{"n_kv_head": 4, "batch_tokens": 32768, "doc_mask": false}
Each number is 50 + 15 x the weight over its row's rms, rounded and kept within 0 to 99. Layers, rows and columns count from 0. The size before them is the row's rms in percent of the matrix's.

# gate: layer 2 MLP gate, 320x128, rms 0.051, rows 183-200, columns 0-127
# up: layer 2 MLP up, 320x128, rms 0.0431, rows 183-200, columns 0-127
# down: layer 2 MLP down (transposed), 320x128, rms 0.0329, rows 183-200, columns 0-127
gate183 134:45 64 42 66 53 31 61 31 42 66 42 60 41 32 99 55 40 37 63 57 61 25 74 50 54 59 56 31 40 58 48 63 53 50 51 30 52 57 55 38 29 75 64 51 33 45 59 69 45 31 59 51 57 53 53 43 60 42 50 23 31 59 57 49 33 41 69 48 31 69 59 66 53 53 42 23 54 61 75 80 64 20 48 55 57 33 62 46 43 36 68 37 73 50 71 59 64 47 67 65 44 68 32 36 55 50 69 47 80 67 46 45 25 46 56 42 49 80 48 30 18 55 33 86 71 40 31 57
up183 137:48 71 27 65 50 53 31 71 71 46 69 58 70 83 53 29 48 28 10 37 37 54 46 34 38 31 58 50 48 32 62 43 55 45 39 71 32 41 42 60 45 26 34 48 84 47 37 47 57 66 56 49 46 50 52 18 44 37 69 52 64 25 31 66 56 38 48 66 61 32 61 48 43 69 59 53 65 54 46 35 56 72 44 75 47 35 49 58 32 46 31 65 43 40 54 39 33 66 63 44 50 40 85 61 66 37 43 76 44 37 55 64 73 34 37 42 53 37 44 57 86 30 68 39 12 51 51 37
down183 147:48 55 16 53 32 57 48 85 72 45 69 73 62 78 31 28 60 38 35 30 45 62 14 44 52 57 43 37 51 58 36 56 69 63 51 64 63 60 72 39 29 38 35 42 57 48 34 52 57 66 58 31 24 56 40 40 51 61 58 51 74 28 46 55 47 42 50 60 72 52 48 57 41 50 67 57 51 29 62 53 49 94 18 42 40 56 60 55 52 55 37 79 41 44 36 27 50 46 62 22 69 41 54 63 68 29 52 62 64 37 61 36 52 43 85 46 58 38 46 45 67 48 69 28 16 54 37 43
gate184 109:50 15 35 53 54 32 23 49 43 49 55 68 52 38 58 65 36 53 62 51 33 46 16 58 07 34 48 46 57 52 65 49 79 74 21 53 47 32 48 46 55 61 46 46 58 51 55 41 35 84 75 92 71 42 22 36 47 37 48 58 41 40 64 50 50 29 37 59 45 46 48 24 40 49 57 85 43 60 65 64 72 63 77 51 31 33 63 70 47 49 49 47 41 57 51 20 45 59 40 39 46 45 53 49 59 22 41 40 73 45 33 55 39 41 52 55 32 46 45 56 21 35 54 77 55 71 43 46
up184 126:42 58 57 41 58 32 44 65 43 48 36 48 49 07 37 35 54 43 23 91 40 59 54 43 71 42 60 44 50 55 41 47 52 36 54 30 44 59 62 35 43 20 60 52 17 43 65 84 46 45 40 27 43 53 60 92 54 62 55 23 49 68 54 61 50 60 56 40 56 32 49 89 67 35 46 56 69 28 57 58 49 27 36 55 62 35 74 44 59 55 73 38 41 63 24 38 50 65 53 65 26 49 57 52 51 50 49 65 34 35 30 38 73 57 49 45 66 38 54 43 77 61 60 26 67 47 33 71
down184 123:16 62 56 48 49 45 53 48 34 44 29 59 48 50 03 28 38 12 17 61 41 53 47 29 70 51 38 45 45 24 64 51 47 43 42 67 27 66 51 19 43 37 35 62 40 55 68 65 08 47 59 46 54 67 67 65 52 51 87 38 54 53 69 24 32 44 51 61 51 27 90 44 64 58 59 43 53 60 44 37 56 56 46 50 52 32 56 49 46 35 76 59 48 47 37 35 47 29 71 46 43 62 52 44 67 36 50 37 65 57 53 33 61 54 51 54 66 48 49 38 36 36 42 17 64 32 40 48
gate185 053:50 38 50 64 39 72 61 86 21 26 53 37 53 99 43 44 31 64 46 56 68 61 37 39 42 50 53 46 42 42 34 18 57 48 22 60 76 55 61 41 41 62 43 53 49 36 19 44 28 52 37 47 59 46 53 32 42 72 39 82 26 60 36 32 37 66 48 64 42 74 33 47 33 38 29 30 54 72 72 42 31 31 55 65 44 30 68 64 38 38 57 59 55 73 55 77 32 55 52 46 63 42 53 74 35 54 44 48 64 77 36 59 31 65 68 52 47 48 61 33 47 70 44 59 41 61 57 48
up185 067:56 61 33 60 83 46 68 69 56 48 07 34 24 42 40 52 50 49 10 55 43 47 24 35 67 54 43 27 51 64 50 66 56 28 48 39 78 53 34 44 55 43 61 34 40 63 67 51 56 34 37 30 70 73 52 45 43 65 49 41 36 41 31 71 58 61 49 61 72 59 48 54 59 45 59 47 43 30 53 46 41 44 33 60 59 49 46 34 77 62 35 50 56 63 68 25 62 55 42 71 31 72 66 66 76 50 38 41 38 44 46 37 76 59 69 72 35 36 34 69 72 74 47 73 74 46 32 72
down185 057:42 20 63 53 58 63 36 58 46 26 08 46 63 48 60 52 76 35 42 65 45 40 67 53 16 15 71 49 50 37 50 69 45 50 37 28 60 54 41 24 50 42 44 47 62 67 61 19 73 58 24 43 41 39 70 35 37 48 40 35 70 44 54 70 41 44 41 65 33 52 56 47 48 37 75 33 55 47 64 52 64 29 78 52 60 55 61 67 81 31 38 45 62 46 63 43 51 59 80 59 55 42 46 68 61 51 58 52 58 61 41 45 22 63 59 23 56 35 45 41 44 16 33 27 54 22 55 59
gate186 107:43 40 59 53 61 55 55 63 67 55 61 50 33 92 51 47 35 52 61 37 49 28 46 71 34 44 36 32 17 54 57 56 58 39 49 48 56 59 35 42 65 65 63 55 38 33 18 55 65 59 53 72 46 36 41 08 67 47 51 69 31 07 52 58 46 50 55 63 39 31 71 43 18 73 78 59 31 63 35 58 48 62 51 50 53 69 42 48 27 28 28 42 51 55 60 42 44 53 55 32 55 55 48 39 63 54 47 48 46 27 52 53 52 36 78 40 61 61 51 58 21 37 36 81 60 71 88 59
up186 108:43 33 49 50 74 40 40 50 52 48 23 34 66 46 32 56 57 18 24 54 49 38 65 25 58 32 33 48 55 43 58 57 49 32 67 47 67 40 54 53 26 17 58 14 53 60 58 53 55 52 54 80 37 35 47 71 49 33 48 46 57 69 69 52 44 79 28 41 61 58 58 40 55 59 56 56 43 59 69 47 47 58 52 69 67 41 74 75 92 52 33 48 43 66 11 36 29 53 58 31 29 54 38 69 24 33 35 10 50 70 33 44 26 39 37 62 52 45 57 51 42 59 51 45 59 40 53 41
down186 092:22 40 51 22 43 37 54 52 47 35 49 20 48 45 58 50 81 30 52 56 36 67 65 40 68 44 78 72 82 37 60 65 59 50 72 58 52 54 66 57 22 68 24 35 53 60 44 42 49 52 38 39 34 68 57 70 56 33 36 23 57 74 30 60 29 64 67 57 78 55 62 48 58 40 44 58 63 67 83 43 53 35 51 58 63 12 66 65 78 65 55 52 35 69 41 57 40 73 60 45 54 68 56 68 55 58 39 50 65 70 51 59 54 38 38 68 49 31 54 66 59 47 45 49 57 39 70 17
gate187 068:44 55 55 80 12 45 44 47 58 38 62 31 39 54 52 67 61 22 46 31 60 33 58 57 21 93 51 23 60 39 57 30 69 66 52 65 70 38 44 58 48 81 41 50 56 36 26 52 52 17 59 48 52 58 52 75 41 67 58 77 54 54 52 59 50 52 45 60 36 45 49 60 38 45 47 27 43 58 43 87 43 40 65 44 40 77 49 62 53 65 36 34 89 28 59 43 49 20 45 37 41 48 64 49 46 69 70 80 58 88 64 53 63 42 49 47 45 53 49 60 49 59 41 47 67 56 37 38
up187 079:46 63 53 43 51 40 64 33 93 61 91 39 32 84 62 45 64 54 37 31 28 52 38 49 51 62 40 49 40 44 59 63 56 56 50 66 56 39 37 67 64 49 44 47 54 39 44 53 68 66 55 54 60 69 59 40 80 59 61 50 25 33 69 52 63 48 57 36 40 43 22 44 47 67 74 64 50 74 32 44 42 67 50 58 44 57 03 31 31 42 48 61 77 30 81 48 51 90 37 71 63 49 78 29 58 57 54 32 35 55 61 35 40 60 67 54 48 53 46 51 32 74 43 52 52 64 35 50
down187 073:46 48 80 50 65 32 53 63 37 77 45 45 60 57 26 51 34 22 53 78 23 41 42 52 68 58 56 47 60 40 31 73 47 50 77 43 42 67 38 62 39 50 69 66 56 69 36 53 36 64 39 27 35 60 51 52 51 51 61 54 63 51 55 26 47 36 47 37 62 24 38 54 67 55 99 25 66 81 39 48 43 57 42 58 54 42 23 33 59 60 51 55 58 55 51 37 51 41 50 58 65 45 70 24 59 35 82 49 53 67 49 60 24 47 55 71 33 65 53 12 30 48 44 65 58 63 27 35
gate188 024:36 41 36 76 50 59 67 44 36 68 52 20 50 53 37 39 55 48 67 48 60 44 37 49 78 33 22 36 12 59 40 83 71 57 27 27 42 50 68 62 43 38 43 54 63 36 46 57 49 35 20 16 66 69 34 49 59 43 63 35 57 30 51 41 65 43 46 52 63 53 12 47 39 55 32 53 58 38 35 49 36 09 47 63 35 55 43 38 44 14 32 59 42 49 44 48 54 50 49 72 46 71 46 23 69 52 50 46 69 35 53 42 68 47 51 38 47 23 45 54 57 58 61 61 48 61 87 49
up188 027:49 39 42 53 22 47 55 19 70 57 66 64 52 60 59 69 57 40 70 22 41 19 08 51 36 54 49 43 50 34 70 54 25 37 78 51 62 64 40 51 75 38 44 54 68 42 62 48 49 66 56 49 51 58 42 33 55 37 42 52 29 43 69 43 27 42 62 68 42 40 54 32 60 63 61 62 53 88 52 51 55 63 58 58 51 75 58 64 28 67 70 37 44 48 80 48 58 35 51 35 39 67 40 22 45 49 42 38 45 67 60 63 48 58 25 49 67 74 39 69 26 21 36 62 53 33 82 70
down188 022:42 75 48 46 60 44 42 31 54 53 45 50 37 63 38 48 68 17 52 70 43 44 37 51 33 54 64 57 39 68 69 30 60 47 40 60 41 43 69 46 63 43 48 44 52 52 46 50 62 47 24 54 45 46 45 66 25 49 52 50 24 10 53 53 25 60 66 56 28 50 57 33 98 50 48 56 62 63 58 55 52 30 79 59 78 41 40 52 64 62 73 42 18 30 78 21 67 53 71 75 43 70 65 52 32 50 51 28 45 35 54 68 23 61 38 75 73 54 44 50 73 44 54 64 76 60 54 42
gate189 052:59 63 56 38 44 32 43 61 58 23 46 66 61 45 37 25 30 45 29 73 41 67 60 47 74 52 67 62 45 36 38 43 37 45 49 47 66 52 59 39 42 22 47 52 42 32 76 81 24 25 45 43 22 72 28 85 45 72 44 36 42 53 51 44 34 56 42 51 67 25 76 69 76 40 49 68 43 49 49 45 55 37 58 37 77 47 38 58 71 80 81 45 46 38 16 65 37 56 63 34 46 60 63 65 62 53 63 41 39 41 50 57 64 52 48 49 43 43 67 34 57 77 55 18 52 44 74 50
up189 059:37 44 33 35 62 56 32 58 35 70 54 64 69 44 42 59 52 84 78 63 48 45 48 53 45 35 54 16 59 38 80 63 36 46 95 41 71 59 61 71 50 65 64 53 42 41 47 27 51 66 53 56 68 45 75 34 52 54 50 47 61 63 66 94 72 46 68 56 24 70 49 57 48 56 51 66 33 28 63 34 33 44 55 38 21 34 68 65 54 58 41 47 10 48 54 52 48 44 61 40 49 45 23 54 34 59 69 65 69 56 40 68 61 43 18 34 39 60 52 59 56 53 44 61 38 62 53 45
down189 055:58 55 43 16 66 58 42 50 64 29 45 46 61 42 42 30 47 33 48 59 40 61 57 62 45 68 44 47 55 53 53 52 50 44 69 69 48 38 67 36 63 38 69 50 78 48 53 49 62 64 50 19 69 45 65 58 41 46 40 83 59 47 51 30 55 66 38 60 51 00 45 44 58 30 78 26 55 37 60 48 55 41 36 57 59 45 67 53 64 71 61 65 50 49 87 37 52 61 50 48 42 83 32 42 56 43 55 54 30 31 40 21 40 13 77 57 53 69 53 36 29 62 39 56 47 19 17 34
gate190 148:50 61 25 55 32 67 55 56 54 44 44 58 24 21 41 54 36 48 42 61 57 39 59 19 68 33 42 44 60 38 33 26 55 40 16 27 48 44 68 42 34 28 33 50 60 52 75 39 38 69 72 36 60 31 52 54 39 63 62 44 71 49 43 45 39 45 75 58 62 53 53 61 37 38 22 51 57 36 73 83 54 28 53 33 70 46 55 72 45 69 71 54 57 47 50 36 80 63 85 62 36 76 38 50 42 55 64 68 66 32 46 48 46 13 58 51 19 48 41 44 66 71 56 58 36 36 60 50
up190 134:54 49 38 47 46 75 58 40 40 44 29 55 42 47 46 66 44 57 60 56 57 40 50 29 54 61 53 56 47 49 57 25 31 28 57 59 46 31 54 51 41 39 17 75 81 99 73 34 25 47 52 18 43 36 46 59 48 60 27 41 58 32 31 42 42 71 53 38 73 45 46 77 22 48 44 77 57 47 63 59 32 30 54 26 65 74 48 35 48 60 57 42 71 59 66 57 78 45 55 54 57 99 45 53 32 58 41 76 50 35 54 55 27 34 45 44 46 46 49 33 37 61 51 69 44 50 71 50
down190 131:60 33 45 53 37 40 77 25 34 57 31 54 48 59 46 59 63 53 45 78 63 44 31 35 52 53 45 53 56 58 43 34 40 60 66 62 49 35 49 52 53 54 47 83 63 72 72 59 53 42 32 47 45 76 32 54 52 46 31 50 41 27 25 47 47 57 20 56 51 40 21 48 48 19 61 67 60 39 64 49 39 63 39 45 43 52 50 46 69 27 50 64 45 45 70 73 35 35 17 58 66 50 44 65 34 76 31 64 68 43 53 37 38 76 50 43 67 52 48 00 29 55 41 67 55 74 76 76
gate191 062:28 69 26 39 29 43 53 50 22 45 38 64 60 20 49 70 60 36 16 38 47 29 54 53 62 43 43 51 66 66 45 42 59 59 50 52 71 21 45 53 40 32 33 32 45 31 69 44 38 31 56 64 55 38 53 50 40 47 53 29 64 59 61 58 42 37 38 57 66 32 30 57 94 34 58 51 70 53 74 62 64 44 52 37 52 47 32 21 52 31 56 44 43 58 71 63 30 21 42 43 40 46 54 68 63 25 62 58 42 65 49 66 34 70 50 58 33 58 43 74 24 64 64 34 16 66 24 43
up191 067:59 56 30 82 54 61 71 48 65 60 21 42 56 63 53 49 54 59 43 39 44 34 62 37 43 48 51 59 38 49 63 59 83 58 48 36 78 51 46 42 48 39 41 32 29 46 38 35 78 53 53 65 68 59 00 42 50 44 58 37 52 44 53 54 58 51 47 64 80 29 55 56 43 68 68 60 54 65 69 29 66 54 35 68 48 41 74 35 39 24 29 55 54 37 69 30 38 60 63 42 62 54 64 50 59 20 21 47 40 49 54 55 70 83 49 51 57 14 32 56 45 48 50 67 35 11 47 60
down191 060:47 77 55 61 59 45 57 91 48 63 44 46 64 37 22 72 46 76 32 54 42 17 47 47 58 25 52 53 44 47 39 65 53 57 47 73 37 29 54 66 17 58 99 54 57 26 37 29 38 38 50 58 59 46 50 27 44 47 46 54 52 39 58 34 54 42 36 57 21 60 52 51 47 46 70 47 62 64 27 42 20 73 42 45 49 57 47 51 29 62 64 44 47 29 43 81 48 36 53 44 35 41 40 65 74 50 68 53 36 69 62 36 56 52 70 59 49 53 44 47 20 53 63 57 61 64 30 63
gate192 110:44 41 39 48 15 28 24 36 58 45 42 53 44 47 53 57 65 73 46 54 54 60 76 59 60 44 72 68 40 41 41 38 15 50 37 30 69 52 69 49 39 45 60 41 47 83 30 44 61 38 56 66 40 47 62 57 46 46 37 46 66 64 52 74 51 39 61 53 50 48 38 70 55 45 51 31 78 19 67 50 61 60 28 84 64 38 76 30 56 50 38 58 51 28 49 60 46 48 51 61 47 45 34 53 32 75 58 76 70 75 68 65 58 45 49 38 69 58 41 70 91 38 19 71 42 22 53 53
up192 108:36 51 62 61 53 56 25 53 54 66 63 62 58 48 55 56 48 50 70 21 57 39 34 57 41 19 40 56 45 53 64 67 83 70 43 58 42 64 45 54 62 56 57 23 50 28 27 39 62 45 44 70 29 48 26 27 36 42 61 60 47 59 42 58 57 32 38 58 23 38 57 00 28 72 51 43 69 60 36 41 50 57 54 73 59 34 68 48 40 36 44 55 51 57 27 44 24 61 50 20 65 28 39 54 52 40 35 49 42 55 53 79 36 69 21 64 61 46 41 68 51 23 38 68 30 58 39 19
down192 112:47 30 70 56 38 62 67 61 47 54 48 61 60 29 67 08 14 56 54 54 63 39 49 29 44 30 34 62 12 60 41 35 50 60 50 58 50 46 42 45 78 55 63 40 41 17 57 49 70 70 71 86 36 46 56 41 52 52 76 60 71 40 52 33 33 52 53 44 44 09 61 60 66 49 59 48 51 66 52 44 39 51 77 42 15 63 43 69 47 44 81 41 49 56 56 56 56 43 71 41 52 60 59 58 55 39 43 38 63 38 74 51 91 36 35 57 48 51 67 42 34 43 74 53 50 69 41 57
gate193 146:58 68 47 67 18 46 30 53 66 63 52 58 59 44 60 36 63 71 67 65 40 73 58 43 28 62 34 25 51 57 32 56 62 35 30 69 56 68 32 59 38 53 41 48 33 57 50 57 40 42 72 64 69 39 74 55 63 46 51 17 71 41 69 48 47 75 71 79 48 57 44 46 35 45 39 62 31 58 73 72 35 37 63 44 72 38 68 56 38 38 45 44 59 58 48 36 69 57 63 66 28 14 54 23 66 31 67 72 62 70 43 39 48 45 47 33 36 64 57 56 58 57 79 81 69 55 54 25
up193 142:50 66 63 49 50 69 45 38 58 44 33 53 52 24 64 61 46 71 55 37 44 62 44 37 39 57 37 18 60 57 40 68 52 37 43 62 57 49 36 39 48 43 58 30 38 75 49 20 70 62 56 86 53 24 78 37 74 23 33 48 64 47 37 31 58 77 47 43 58 69 29 54 44 72 49 20 38 50 62 57 32 55 49 28 46 43 48 57 33 52 49 68 86 73 69 48 55 35 58 42 52 19 33 43 55 47 55 50 56 69 66 23 56 70 34 46 34 37 43 48 55 39 69 85 53 62 71 19
down193 161:56 55 67 56 59 43 41 40 65 51 33 45 42 32 68 62 47 74 74 59 51 35 54 57 22 77 69 26 57 40 47 46 33 41 63 53 53 48 23 61 40 52 34 26 40 77 60 46 55 50 54 88 55 18 48 35 68 17 18 58 37 60 52 58 50 63 76 46 18 60 40 54 28 66 45 57 64 50 54 64 28 29 37 16 50 57 52 41 32 37 64 47 63 38 31 33 44 37 46 42 56 47 47 58 57 37 33 55 55 49 46 62 59 69 60 31 45 54 38 62 77 74 30 84 38 48 45 20
gate194 126:66 35 62 79 48 37 45 46 60 58 29 49 56 73 62 59 68 59 58 45 38 46 62 38 27 53 25 35 55 35 75 57 65 54 42 54 29 62 60 54 74 63 48 65 47 68 51 46 69 59 54 60 33 51 29 00 48 29 55 70 55 42 52 48 54 65 45 53 59 57 62 47 01 57 33 44 60 65 49 47 56 61 83 69 44 49 42 47 07 14 21 45 63 52 57 45 68 49 61 50 39 59 55 59 33 53 64 68 66 46 44 51 46 55 55 66 43 53 50 62 29 35 76 74 49 27 50 23
up194 123:59 31 67 72 62 31 91 37 62 65 46 54 62 23 59 55 43 62 53 41 51 53 35 40 49 49 39 34 52 52 75 73 71 52 48 44 34 69 68 54 76 56 46 62 52 70 58 60 64 63 49 76 50 69 29 32 62 27 50 80 55 64 35 41 36 53 62 71 73 75 39 43 48 56 52 47 47 75 35 62 53 77 41 56 47 72 19 50 27 41 18 53 75 62 83 56 68 61 40 41 53 50 51 48 34 63 61 55 61 39 59 59 47 53 69 45 22 35 68 59 49 47 73 65 57 77 69 34
down194 120:55 49 81 50 41 49 26 48 58 27 65 45 75 28 55 51 80 36 51 67 49 76 60 47 56 72 41 34 46 70 93 49 48 36 76 40 49 77 47 44 70 66 30 82 75 82 47 43 83 55 58 33 54 51 50 26 51 20 50 52 63 47 26 35 48 67 57 69 66 41 37 37 35 40 24 47 53 59 42 53 66 35 46 44 68 49 32 59 63 40 76 30 46 52 41 47 61 51 21 60 70 50 57 68 41 54 46 42 44 47 47 54 35 43 53 52 46 52 57 63 56 44 41 50 79 43 44 10
gate195 117:36 42 52 49 37 39 71 32 47 67 49 32 66 76 88 66 51 75 61 27 59 48 46 67 57 53 59 58 37 71 54 62 46 24 43 46 21 77 74 52 48 63 35 70 55 57 45 44 64 17 51 78 52 36 40 29 44 53 47 47 68 65 57 90 40 35 55 50 31 75 51 51 33 45 59 46 58 62 33 62 46 70 50 75 34 22 55 56 35 45 26 48 44 63 59 51 54 50 22 73 54 50 55 21 58 30 25 68 62 46 41 61 26 25 41 23 36 58 53 48 41 51 56 63 61 34 58 46
up195 124:58 40 59 40 61 22 28 60 70 49 33 55 60 09 37 13 52 56 41 56 50 56 54 37 58 63 47 64 58 41 27 47 06 50 71 49 56 27 39 43 47 18 36 63 42 58 59 56 34 29 52 27 40 81 61 84 36 48 53 34 56 42 48 29 45 58 30 52 56 47 62 57 88 32 57 61 65 33 76 42 67 33 41 25 54 60 63 22 73 68 55 61 53 53 43 57 67 51 53 61 57 67 39 52 48 57 57 33 27 38 31 44 51 48 57 54 65 63 60 36 54 55 61 40 50 25 74 41
down195 110:86 38 65 46 74 40 58 71 69 44 57 56 44 51 46 30 26 52 44 59 59 76 48 62 56 48 51 36 41 58 56 32 02 59 57 35 41 36 31 51 57 30 50 54 50 49 63 44 27 51 43 22 45 78 31 86 50 47 56 20 50 67 41 42 43 62 26 59 61 29 47 50 74 35 59 77 69 57 67 29 64 40 46 42 73 62 48 32 63 38 54 57 41 67 70 68 58 32 71 62 64 51 44 66 43 90 63 48 56 49 55 63 59 41 42 50 75 64 71 34 60 54 30 57 42 36 37 38
gate196 039:45 70 52 86 44 40 77 65 46 55 31 55 41 29 33 40 57 48 40 69 57 48 57 63 48 62 25 77 44 53 63 23 83 66 21 64 59 59 48 35 48 50 77 41 39 22 21 28 37 30 36 31 29 68 48 61 52 43 63 59 73 52 47 43 57 83 44 42 42 45 48 55 45 52 43 37 54 63 38 49 46 49 47 38 48 40 37 33 30 45 57 50 81 31 36 69 40 39 75 51 65 46 46 47 45 61 56 83 80 42 24 25 69 50 65 41 66 55 57 49 71 42 38 51 64 77 53 66
up196 042:46 67 62 60 45 55 61 42 94 75 75 37 55 75 52 45 49 44 49 48 53 41 43 54 63 47 56 43 39 46 57 46 52 57 55 56 80 68 49 61 55 60 66 52 37 48 56 35 57 68 51 46 21 79 40 51 52 42 45 59 32 33 16 53 52 27 57 63 28 37 41 28 22 46 50 48 55 52 25 55 40 68 58 62 24 74 21 40 33 49 21 37 69 23 78 39 30 46 42 50 75 51 69 35 20 44 49 38 39 57 42 54 34 35 68 26 40 59 46 62 66 41 86 73 55 69 46 42
down196 039:38 49 74 62 35 65 50 65 46 34 90 71 44 57 37 39 30 73 40 36 47 53 44 69 53 66 70 56 69 54 49 61 62 76 57 23 61 49 35 52 55 34 34 60 31 51 49 51 38 66 55 62 78 66 42 61 36 57 42 62 30 57 38 60 45 45 39 55 41 35 40 44 44 68 52 60 77 54 67 25 80 55 56 64 56 50 36 55 46 61 11 84 50 45 49 49 54 21 34 45 62 47 42 45 52 52 41 60 41 60 52 77 22 42 52 63 54 63 49 06 25 46 61 52 75 63 17 28
gate197 036:38 52 43 67 66 54 60 37 83 66 26 31 46 74 52 49 72 32 27 69 63 41 60 53 58 32 52 52 25 66 61 31 42 54 28 51 50 43 47 68 27 53 57 62 54 88 49 32 61 61 56 40 86 37 42 29 56 34 43 32 65 56 27 60 17 39 49 58 61 54 62 33 27 38 74 45 61 48 42 67 44 33 55 46 49 58 22 37 63 14 24 62 56 43 71 39 70 39 59 51 40 63 52 47 49 40 34 69 67 36 26 70 48 64 61 28 63 36 49 57 25 37 58 72 54 60 46 57
up197 042:38 48 29 35 61 48 71 28 55 25 37 44 38 51 64 55 61 44 53 38 23 50 72 32 49 61 55 55 56 39 36 56 57 81 71 61 45 64 32 57 52 54 39 30 65 44 64 43 62 47 53 53 45 58 72 28 63 24 49 39 42 65 49 46 32 39 53 61 74 74 64 39 55 44 64 63 39 49 72 37 83 41 59 29 52 53 18 09 64 25 49 53 53 36 64 36 66 41 44 34 56 32 60 46 59 28 85 43 37 68 68 55 66 59 74 55 55 09 50 43 26 44 61 35 67 50 78 50
down197 035:55 34 82 32 38 36 37 56 71 79 45 66 50 60 51 44 33 30 56 38 42 61 48 52 62 34 39 48 53 58 45 57 23 58 78 60 38 61 56 53 50 48 39 66 49 50 35 24 77 83 61 31 26 48 56 20 39 29 48 56 58 66 65 47 59 54 64 59 26 40 47 31 44 26 33 55 56 52 61 47 43 38 65 45 46 56 32 29 49 59 66 31 39 70 64 22 30 63 75 38 35 66 30 42 52 44 52 55 40 47 39 52 68 70 77 69 86 29 49 67 52 60 79 70 56 82 40 45
gate198 054:47 53 42 44 57 61 25 53 19 76 51 43 44 34 60 61 58 59 42 55 72 43 54 49 51 51 38 30 67 47 58 51 62 36 55 35 48 41 45 68 44 31 40 36 48 70 62 40 60 60 54 43 66 36 56 26 53 40 48 52 62 53 47 67 64 38 49 67 62 18 22 25 40 38 88 55 44 38 44 57 59 61 42 67 48 41 59 59 40 52 32 63 75 66 47 11 67 19 38 58 95 29 37 42 63 39 29 35 41 45 92 69 35 47 71 63 44 46 40 56 68 64 44 67 69 39 17 54
up198 058:27 42 59 34 43 36 65 54 52 36 72 76 52 47 64 53 57 36 44 27 33 45 34 46 59 87 52 53 48 61 68 51 48 69 13 48 62 69 70 51 67 69 69 41 52 25 32 63 66 45 53 43 50 45 36 58 48 37 55 90 31 58 87 42 60 72 57 41 53 48 53 67 66 55 47 52 35 33 64 33 51 18 58 55 51 63 48 44 23 42 67 17 31 42 66 78 33 40 47 22 38 40 48 35 62 68 83 67 48 61 36 52 55 56 45 45 46 46 48 52 71 41 42 31 36 72 65 56
down198 058:14 49 67 57 75 46 26 38 32 83 42 41 56 56 61 38 49 72 36 43 25 57 66 31 53 40 45 71 45 75 38 68 30 41 69 34 37 62 36 40 43 61 47 72 34 38 84 57 46 44 74 48 35 49 44 49 60 44 57 72 48 26 49 64 49 81 56 47 61 29 33 86 69 67 55 69 66 58 74 58 53 46 46 63 37 60 35 18 42 37 42 52 64 30 61 56 53 57 44 38 28 67 55 53 64 68 51 40 48 83 36 52 74 52 50 45 32 38 34 59 54 29 44 47 44 48 22 67
gate199 135:44 53 57 56 44 44 54 55 43 38 54 48 38 72 41 51 62 78 73 57 45 72 82 38 51 85 24 35 45 47 35 45 36 55 44 40 47 38 61 64 45 50 58 61 60 62 59 65 44 65 54 40 75 49 84 38 57 46 54 40 45 30 36 44 37 43 47 36 46 74 38 51 21 45 49 83 60 59 50 66 52 36 34 22 35 65 71 28 63 17 36 67 58 32 65 75 90 64 56 57 41 62 78 49 47 70 61 31 47 32 20 35 30 45 65 45 30 59 39 54 19 55 63 63 53 67 42 49
up199 134:70 78 65 44 55 47 71 66 62 41 86 35 37 67 62 26 37 65 48 43 46 80 40 75 53 72 70 56 28 45 43 44 48 56 63 56 83 62 52 53 47 48 53 13 56 28 57 71 57 52 23 29 54 32 40 74 52 50 39 57 53 46 55 34 45 61 45 37 63 58 75 65 52 53 41 38 67 44 73 53 38 60 53 54 56 71 33 71 21 58 53 53 55 80 55 71 31 71 62 46 45 37 30 48 45 71 50 70 50 57 55 31 57 40 40 49 45 50 62 33 49 41 79 37 37 07 67 59
down199 134:44 57 53 37 39 50 46 48 51 51 74 33 48 48 32 11 41 81 84 79 43 68 61 39 54 67 69 38 41 34 27 39 31 40 57 30 57 29 38 48 50 26 36 49 62 35 50 57 45 53 49 37 46 45 56 78 50 76 59 59 69 49 73 47 57 33 46 54 26 79 52 45 22 51 48 61 40 56 59 66 65 47 40 48 44 55 51 41 33 55 32 90 27 35 48 51 54 54 43 58 50 82 35 63 57 67 36 34 42 57 54 35 34 54 65 08 54 87 61 60 47 26 57 48 79 53 42 46
gate200 093:53 66 74 29 55 58 32 43 52 43 48 81 29 74 46 23 55 67 82 35 48 46 74 59 53 75 53 52 46 65 73 44 32 80 54 58 60 65 68 28 48 73 44 54 23 19 52 39 65 57 66 42 61 59 22 45 59 40 41 57 39 17 63 70 52 65 58 53 53 99 49 61 44 32 31 40 69 52 46 56 46 45 31 67 58 62 54 19 27 61 58 67 60 60 52 61 48 55 43 66 65 42 42 21 42 49 58 68 41 52 42 31 45 48 53 19 66 60 45 52 75 41 43 55 51 57 48 58
up200 102:40 79 35 22 48 36 48 54 54 54 81 60 52 75 59 20 36 67 77 30 42 63 36 52 48 18 52 46 34 52 73 49 45 54 53 34 53 67 57 47 56 73 49 42 35 30 44 61 59 62 45 62 69 53 59 33 53 57 62 72 53 56 51 53 54 42 63 59 40 66 64 20 40 65 60 46 48 64 38 38 33 52 58 76 35 66 76 59 30 28 58 30 39 50 62 55 52 32 42 53 49 51 37 47 39 38 45 66 68 34 38 81 04 43 22 43 67 74 45 68 32 36 52 61 25 81 50 36
down200 094:56 57 13 41 13 47 63 50 47 57 39 62 38 61 53 47 45 87 40 63 52 78 61 41 49 51 41 31 47 53 66 57 45 51 51 48 44 81 71 44 43 75 38 62 43 33 43 59 43 57 94 75 50 45 62 30 51 44 62 55 52 50 45 43 54 54 51 54 57 55 80 05 42 56 65 51 63 57 55 10 27 44 42 62 17 54 37 38 51 40 43 52 46 55 38 41 61 40 25 55 32 43 43 63 50 64 51 58 44 48 58 38 29 50 11 18 59 44 54 69 51 30 47 50 73 76 58 67